Each number is 500 + 40 x the weight over its row's rms, rounded and kept within 0 to 999. Layers, rows and columns count from 0. Numbers have three digits each. The size before them is the row's rms in percent of the matrix's.

# layer 5 MLP down (transposed), 512x128, rms 0.0938, rows 88-137, columns 0-63
112:531537531557509377435544469533525448534452530552493487563512423487522447502489581442474445436522501491514537446532501520488503498449563514518422468500441504559494473507502570523514473519528491
112:556444483474586463491551489422474518526500430430470544466503561483477471539596543468524480527476536482482557485509503461542483516458463418471598505509529481487522531567470479482481473568489468
095:533481489491455481488442591486516506463509520533508464506447474544467538538547452481494611509494449503483468496491459461476503460521489570435591457511574474534456510451429468531548570470567489
084:469509479568510440471578502503537497440480471520423492455510467450503487535531542475509511496468478511562539414546494537523481482465548454533451456500423526436550554475535480461576508472418507
109:498505510482506514480564523480572571509502534499509522430567514493451467418476463493522436461556547512502477432449472471490581513507527506482504539542466481445485460481493518486471444490525547
093:511483484464532496423511501505524554508491506492427519573512477530448499551551508474444484461518493475510544504474497452475508468575552477531509559481422511402497480541467542450492459508386468
107:509461490446443552441523498421474509456494487486488491489528513542528447546407500547478582528474510501525429513407495435484490504420502483558507544497524490624496528477500546524529488488492571
087:406474487507527446472481499509467466512490517491496512447434460539494471476572466563567517478504514594576497452511447447469522553495515532442536491539477499481473491554500532568541571539544568
111:483477537511516547538472477510570513505522455428526514542479421459547431515433466547411438498483579515496498527493542473478491527545425456574548521469445494490508500544447493482505549429451494
120:477522499520499474509413570517514494551496466473448527519457472496386482396490437554559577542472453532469451446516476470439569463529516516477503467511523485473543518442479447445499514459531539
088:577523463493470503456528497531451510425536495429512509452445485548464436520499526453499559472517554575459457484502490475478487489485561468483525494442468480429502525454558429485486455469518540
102:504461442479481583499450464496579519561568421482478555551482552484565460535576532540418557519512470531506516469480463515495581460479580435469488529535460503492519497501495506502463508471448481
091:527556507480473480475533507467574528479522500513505512472506429519545521459535487493508517560414552540482495526516537568510556500487584596506589538496493476442475474456577465528604489520541439
091:513508471467488470488539471536479422565525543442527516552518460495507400491507442525490612454543498458556443570474497486475497574496419512450464520498542475520489521476518448502458481497591557
085:475555516491490533557474480492533538498411499446491518569479478479461456487510465454459579505506491563491516449471530446489566512411512557512583483554564433536514483509474530496463482432502498
079:449495507459485417518519496538549480468516496517491485455551398499517509487577545441395504444368425495519431475508496513455484476518455529479531518457528470523474524554443508523459493542528544
090:523554456498525440484439497530598471407492470530533500494565490477508564510558470510514518491458525431507487467495478488467479460548483442487494561471449550471526553507514403488562503460472447
092:551527512538452598499441512515488492549547443411536558515456487591467492568485527462487542432471409468501450506457513457517504537469538495500458476523408503466533513510537474517523540464476557
088:487502483509484470518465466550481538533513455558415550532516544508430543527557481483485524513489526577576577478535456458522469500522518531547526468490503424494515495490515522510488491510466476
109:523439490519518489539576528579476511536538557521495481567469531404545488534467496577428442508465471517495528507532521446515522479531453411502468511530487436516507482513448508492453470476491483
113:542424483494528497437514477512471522442489522531468588507540553472546485484491546452560488446491584458531506536476492562608520519492478525568440553497490506506501499539553510496503467576522492
110:536577438505510508482471585485534553500496520464445532508504531506421469527517484434464549447517519596477525523528436487462513453560535527496597582493512512483494576490497518532478547522457507
101:479499560477551522554488476482530567485486477468432449483561460446455521438441559552448527462442527434436546559511511435407456488489464494519516478506513434508504489455542477503485549478564533
105:479541517556488513427545464513532497525522592458505498570548497473528492520503481515494525539496493469472503540483459461446460502459551518541458513502518469581563482563549498516541493534469564
111:492473591453529557473497493503505475494477464489500501462460423522434523496521437502454486500542488491614480500470489559458487455450559502489572478425519502550518533496534523546492489413521501
092:492507537485512448515453505480488462518505513589531593568465495546522411494551484481557497439520513551506478546489476546567499509517476488528472472584500544516467494522512440406514568476565538
090:569600496520519510527453520528418501520485437478430491435518486447515515502599526543542525563547497556438512442580487457577555405514485531482491520521451482517480512517488494515512461479469507
084:491531502441473404525450500491450493504466487492548498509467529451515512451557549480525505435579458488443488434516512503580528517434526510566479459448541516479532469569506460548478440420516510
093:541518435485426531501542512542511494479480504445523506475491511466558495510467538503499549465460490478489479578482484482443494434501477491443469517529477572535507517420531434479519541508407450
103:534499467484514510460530476486467513504569492503456482527569510443496588487508538481499433539488536525441508459450589489508511545482519388457535537517563522502504559538508500488520476429601559
107:555494533523488595537467540485503514451549445477475448548537475571561475500511529559524470486478406554490508461496523561470525477486551461474519517511517488572455482490524544485503510515475492
096:483567466509485519514435507478511551571549477504464512551541456531535515505439472494467464508510429479515474524494476476535534425566529497513479470397514502541432485498561540484487563523493546
095:479497501440495472525578430456451511505464493533552507498562479516506500473458390548480475497610505415450491503482514506502488563536484508533429424484464505480438552455536452464488431482493557
123:482462510522500518482484552479495426526491562504488503505421475468432472417485469568544518504460521470521424488503402483484506470487432559515504414464552525439524540497441503522471526463531469
074:543480499513538534523593543496457550482555549457590446500518517455533511449469562592493469480549506451476489517474497498481460495424514524505502464507503509494426535491518534524522464502535546
124:527555569489498560489522497589478455538517498473496536504425525517559501528530546435395574536518527532540471499458532449433498490508492523442528490485441498471552466485496492510479473520462488
101:417461511482498468554505508562607568490543445468432514551481478535521528464487535549516453468530491552505529424543467482458492566508492577463539471459499556490525444465554515440478554473498513
103:535536487574518477465530465541495529462547577489515498564508533439543528427630488501492565554455484501486519535454516598572545497473446509483450524454557473446517508424464467486556434478485488
104:495535613512508478516601488483536465452496489416532420542515504474526532467493502528465509518470571497545513564548461537478420512448405489451498491516483546494452520514452532498472455483598526
092:496520577460514521483524538534539514445466485464540510486485405504503494495507475524435494420500502550453487525465490460472454520483434503496488414422543563439488551451458486490505506451491524
098:490466529533565482552494553493543492586428509467518533546541535418515547540481586457497419496464493568530529497479521570542525500503501465538525444515504481466499484511507545513524452550506542
118:484429604472482533483503577496460483476570498441559468523438463552532497516483497539433493503503478494496493603481475575479538577474535449487459486451524509563424513506510503593504516522438480
106:527515471521502520461511491560524495494479458503484524601508458481523495467478492450624509559470519478506451443515543397502563500533521484424566508464549454505505532515544432542486502499598535
098:501526482484508498478501476520481519492510502489502588535536535466485438455507470470524487518560578511510508452512495489466534533497568532461514492541445548456512566384547403475487458464449486
096:467505498534544520442503457474495536570470534463490507465428537546440471534552460542453553490489482553506554510509464471441583469481407529545448508480479523529461472485501529469441474485533484
109:557482522502502590482482482420480534451566507449518505454526563501565466460539455452499459537474530513560510589502434545435465435527500541478541494529491513561501496506465518509516412521500474
111:569501603468511466474614488498524538453524527496564478482449429522509581483449504534476465516527506427479541436488484475459473542511449512449537442473537521473471495468472509539503507512472466
108:507472514556475500482490409503481453543515438497409501476485454534497468497517459479514498459509498559474475488490479427471526456453580507478545490445464450461511519509483526506414510457489532
087:517523483459570522544475466504507483509514477470528499487558507475479492554480424531545556577539424424504435485442475521527511562487499508534458473460466528524474447527466432505441467566511562
107:493449440476500454546450500532480554553492440494476482469537484527546521490595427525465442524487549481493520429559552489497535478478515531492495523494491500464542448476522468433476529540443467
# layer 5 MLP up, 512x128, rms 0.148, rows 89-138, columns 0-63
103:528536450590478450566508495542531519516522525557534463463504439413580503506472565527473507487549499474485492507467469517514505421397405460526457519485466489512523502548531563533520425464455522
096:533490483518476476516502532507542499505450540546481496520479466459500503535480483432489553442507513446489516467519543561477480462487582450555464443455545548534452518442567515532473463524545615
092:490511510523549474452439477466491524455542495551566489497528452453493401580572453523514459493483428530510482536506390477502543514492427499494473441486531506523508503508473535544507567527465610
103:563535510591460461491434455483504427400456502521473456437498472536487543505531428492474506498529511509512432478446539509548463462509512528451515432478533439527520440425469577393522533527549551
098:563579547498463481452511487469442478413474525551459478540575476498524526515563531448439537496505506478510400501478558552510487498448452525526535516563533516574527458464502586470542509491545488
105:459461533514531550502568478540582504470489553490491427449461462471524488536428525504531500415502455496519554472488472505467525506466555467463456428498527472544466494476576506508512533486471444
089:539429482491545507472446473520542559473465533516531504428509483443544505536486412553452548414537495430525442477502450562496521483510486510496425537461489502525536547502486529595434462588449511
109:536512429508505539508454524520477570543478518467478521471555496537511468530486525464510530433486467388477492537496520490459565576512453480399473546542539477548508422557524458497458580517500552
119:555505474523450516486430445534549452453579528559493518526499462543509411524533467506528526478471486502477449501494489483554531568442550491536477517448573549610507454481529471431470520437500527
090:430569542519472511473517469498464428460519519476563465502498440471551527535533432494478499528543439525453492569480519523464467452429531496488553544492522493529496461515524511541534521444522614
105:526537476484580540578522481530526513474493503497526526459548408486463517504465545453565492454494500586451502550464539577506526541542483478444515460538562523564531485485490536506548532441550477
092:444541483504457450521506463545474512453573453559506474431534442409561547524422524492465489489421477454518480486429510496481421477539499466486477468506550526551538487435494536486516463436548552
095:516569560532477449489484495496470455464514502521509448496436477494565483475482438514447498440400532587518404498495591436494516532530468517489501449485503528544492461498538528492559517473509517
094:529451482507518540552439457537492448400521520498404514482502519600491501551525547468500508476467450467559572467441464566444414516546493471473470456445520562557466473512476522461533524553477522
090:560462534555527493464484499547520482487419503523463526508487537493501466520511497536548481495475529467492486502493478477527529553480391516477475475521475525468560455521595552554481539497517517
095:451491438527538474499534476538476502494482555565457517553435484514590516467499485487478537450543462519471515494407495495480486525503499442507528559497482490594578456580504514541527515478507478
096:528459534492521451539513557486489483508534545517535519514474465509500529572488522438562476468559497514433481561439520491458485539508455451547517573572562452519454525410593536528512491429572510
093:466491566487546559521538513523521577506511576510527510461452477484519553498494458481442549467420545508465506554474463521491507471519519492452498443568515532517431520473519534506535532537443442
108:558531468552530517531457497463418469431546545589509511416474510505569441489430483485441529494435538448525516510485463520488436556526527446497504449521517384554484511464519467575527469485481462
110:533519433468565437458506500480509574468508487491494427440467475522565474531523512497460480405468439538531482520486454511562598434545502440572481524532572515578508522530493514453471530504457557
103:502544483500539526481448449526547458528469507545473526476532471517504502537483502472494526497490421498535483457439503488502529550517590503529503504488520546531487554486505441437432519492473632
102:527547493498518430454443484464437502490524512493519479478535424449607513520502548551506511534456534489521536501480464535504510502535504379563557540560558507537464519536534492563467560443545492
107:550494528508458471541504546481469460356493542556530514505489447567546499559465630463523498519516488475463558499475490471563506503537501421517473522517565487470494542472523527469513516499423487
108:477499461483547557541536511517561544473527508524464454486580452541541499562531573464470547459482463483531526492464512555508528493455570380586399548479551438500489543459557506534478587561522559
094:596524403558575471525479429534436486472490519504520485460515533561498464490450520529443506512443489563487506472476498526553459574505534436483517499508488486492499555470474462522536488477509461
092:522505517531504499518421508493528430503554499570530500414429498498563521524536456470476516415498510466507487546507452510508480511409486469480474523442502502475447473578532441520565467412557547
091:589514509525558539452519468497516465478492525542464529461515449493531512539464554528490507499499446437497562429502488492556406541527478443551442437435461503466506523549531560488465492569474493
096:559491404521518481457470355519567545394461496503478470514438563528493504487472563499489529503460460499486470528450478552518488484481524460507510540491518531594431438519557478516460596519494558
099:585508437487535466555501473548511493462518516522511504470518494428553448513520526593543540485458494563469570503488518580514507522485556493465463439527538518505583455504550495523470515461517451
108:498519530457478463467449493472447546518467549524517452492481491547567497488405490531528543433526537471506431558464416462428465518424430455497543447511472526535517481496469514454578481525523518
096:497517439486594527452475492551565488396534508525536486471490467499533450507522508531512528456536527484464499507452544533487479460525441527502476509611495433502540465505485468533471487435460456
100:454530542473550551514519469557575490468464478515518494479495423561525501505421572481491588492460514501508563496469472565486461469464534494508548504475510459470499512467522569462393540402474509
116:531497451556558478550535549570527462496461547466559492508578488522538463542481495497480513433514426498520482555516508465438532516466501536484529481478512485494577448521559506498505518483530570
086:494572503484519515532482534444604467503445550535540506496437483584474490555538474486499576454529564517541476500517489492449517482537534503498493471496510541479498489511483461487502547475369460
129:511582542503525496453439501512559467472455559524535484417543472479583494592458576535491540439531421551464509492468438479453474540486521492435551469473463522521494490479578506518580490523452528
100:546481486551574534474504509527550527422455507553447482438544440447512499523497513479534462481493435516520501492439475572508464499514480476500463472588532463507565483515450430509531479495440507
103:477519470478520532479518494556506460458479550509501454515495452562513421514469541478519512502421512557537516591481562493474513590465516505483500555560534527546524502471496501461552482460597512
104:500530475535495534525473419468503574457500539503506530496530435480533534486493480483454475505509527466376495513471535449462517550593536495490570462548571420533546570599503458475513546517480479
095:575469466564514513483507493528500516538519547493494458533557489448580453518468544422513481502499524418493471539348512466533530462488507464568452494541494459555489464516520587469512515559475475
097:470498485543488422439454424484479545502515537519474519507453456457485459515550468478477507532469488480429491492454501491485507457479526467488529457466460449468490507497610480464457529518499471
116:464564561513508551481528501626562513477469570479509460521514483530509497538502473505552557488546489528525473553466486537478471492411567456495524447472501418507449540488555506461466472492554452
107:479527480486492486569514453532517498511475496537515362520511498447529529475466478462434556495467471533512477489476506555521449524452495418510514518525570495537420480518535507468463481494540604
102:473530495491545500482484467413546436452553524548541515443544505520482456524497503404509503431470420540571432506471504569536511489589487476579524563496505520550508443486551481453484537474450457
098:531486473532535558550403465454450511403514496532534472431546486500496545504580489463489522492435513523508513492483581585500465482504549398540511572513534451504479480483521500482537525512476474
105:537560473471452576518478450500498527451522514485484461532564471462534471532503516499513516469505483460494494562487571476496525515460431450484528504561609454481524477637583502500516521465480521
108:538507503484491445567505513529475467525548521520527506511537475514524453513508524470430562446480456568460531557418468569501495542456496489498459497445579484549498562523510500591512482521498497
106:488545543497488459537537459520517526498547492593494458464513442491589516516492460467431547475484462473480443544471496556501448501479400452501536501522425535545456544554468555481582543490559519
093:461532492456514463434488551483554442473464534546504524464432444570537460500467521528463427475512499525470521496483524502529447509441492405579448463492503466563535476534517554597561495466545503
105:482578484502509531498537523490588441452475523472544471526457520536498512492474479459515497464474423470481487604475564499450533573445455501520534494458495494607486507537502507456548605485497589
088:457489419560499458519423467570439518458500496561448497478479499563471460538503514415502604445534462503523481499513541488468456489556502565487519563435463509493566554523499442487471552477429472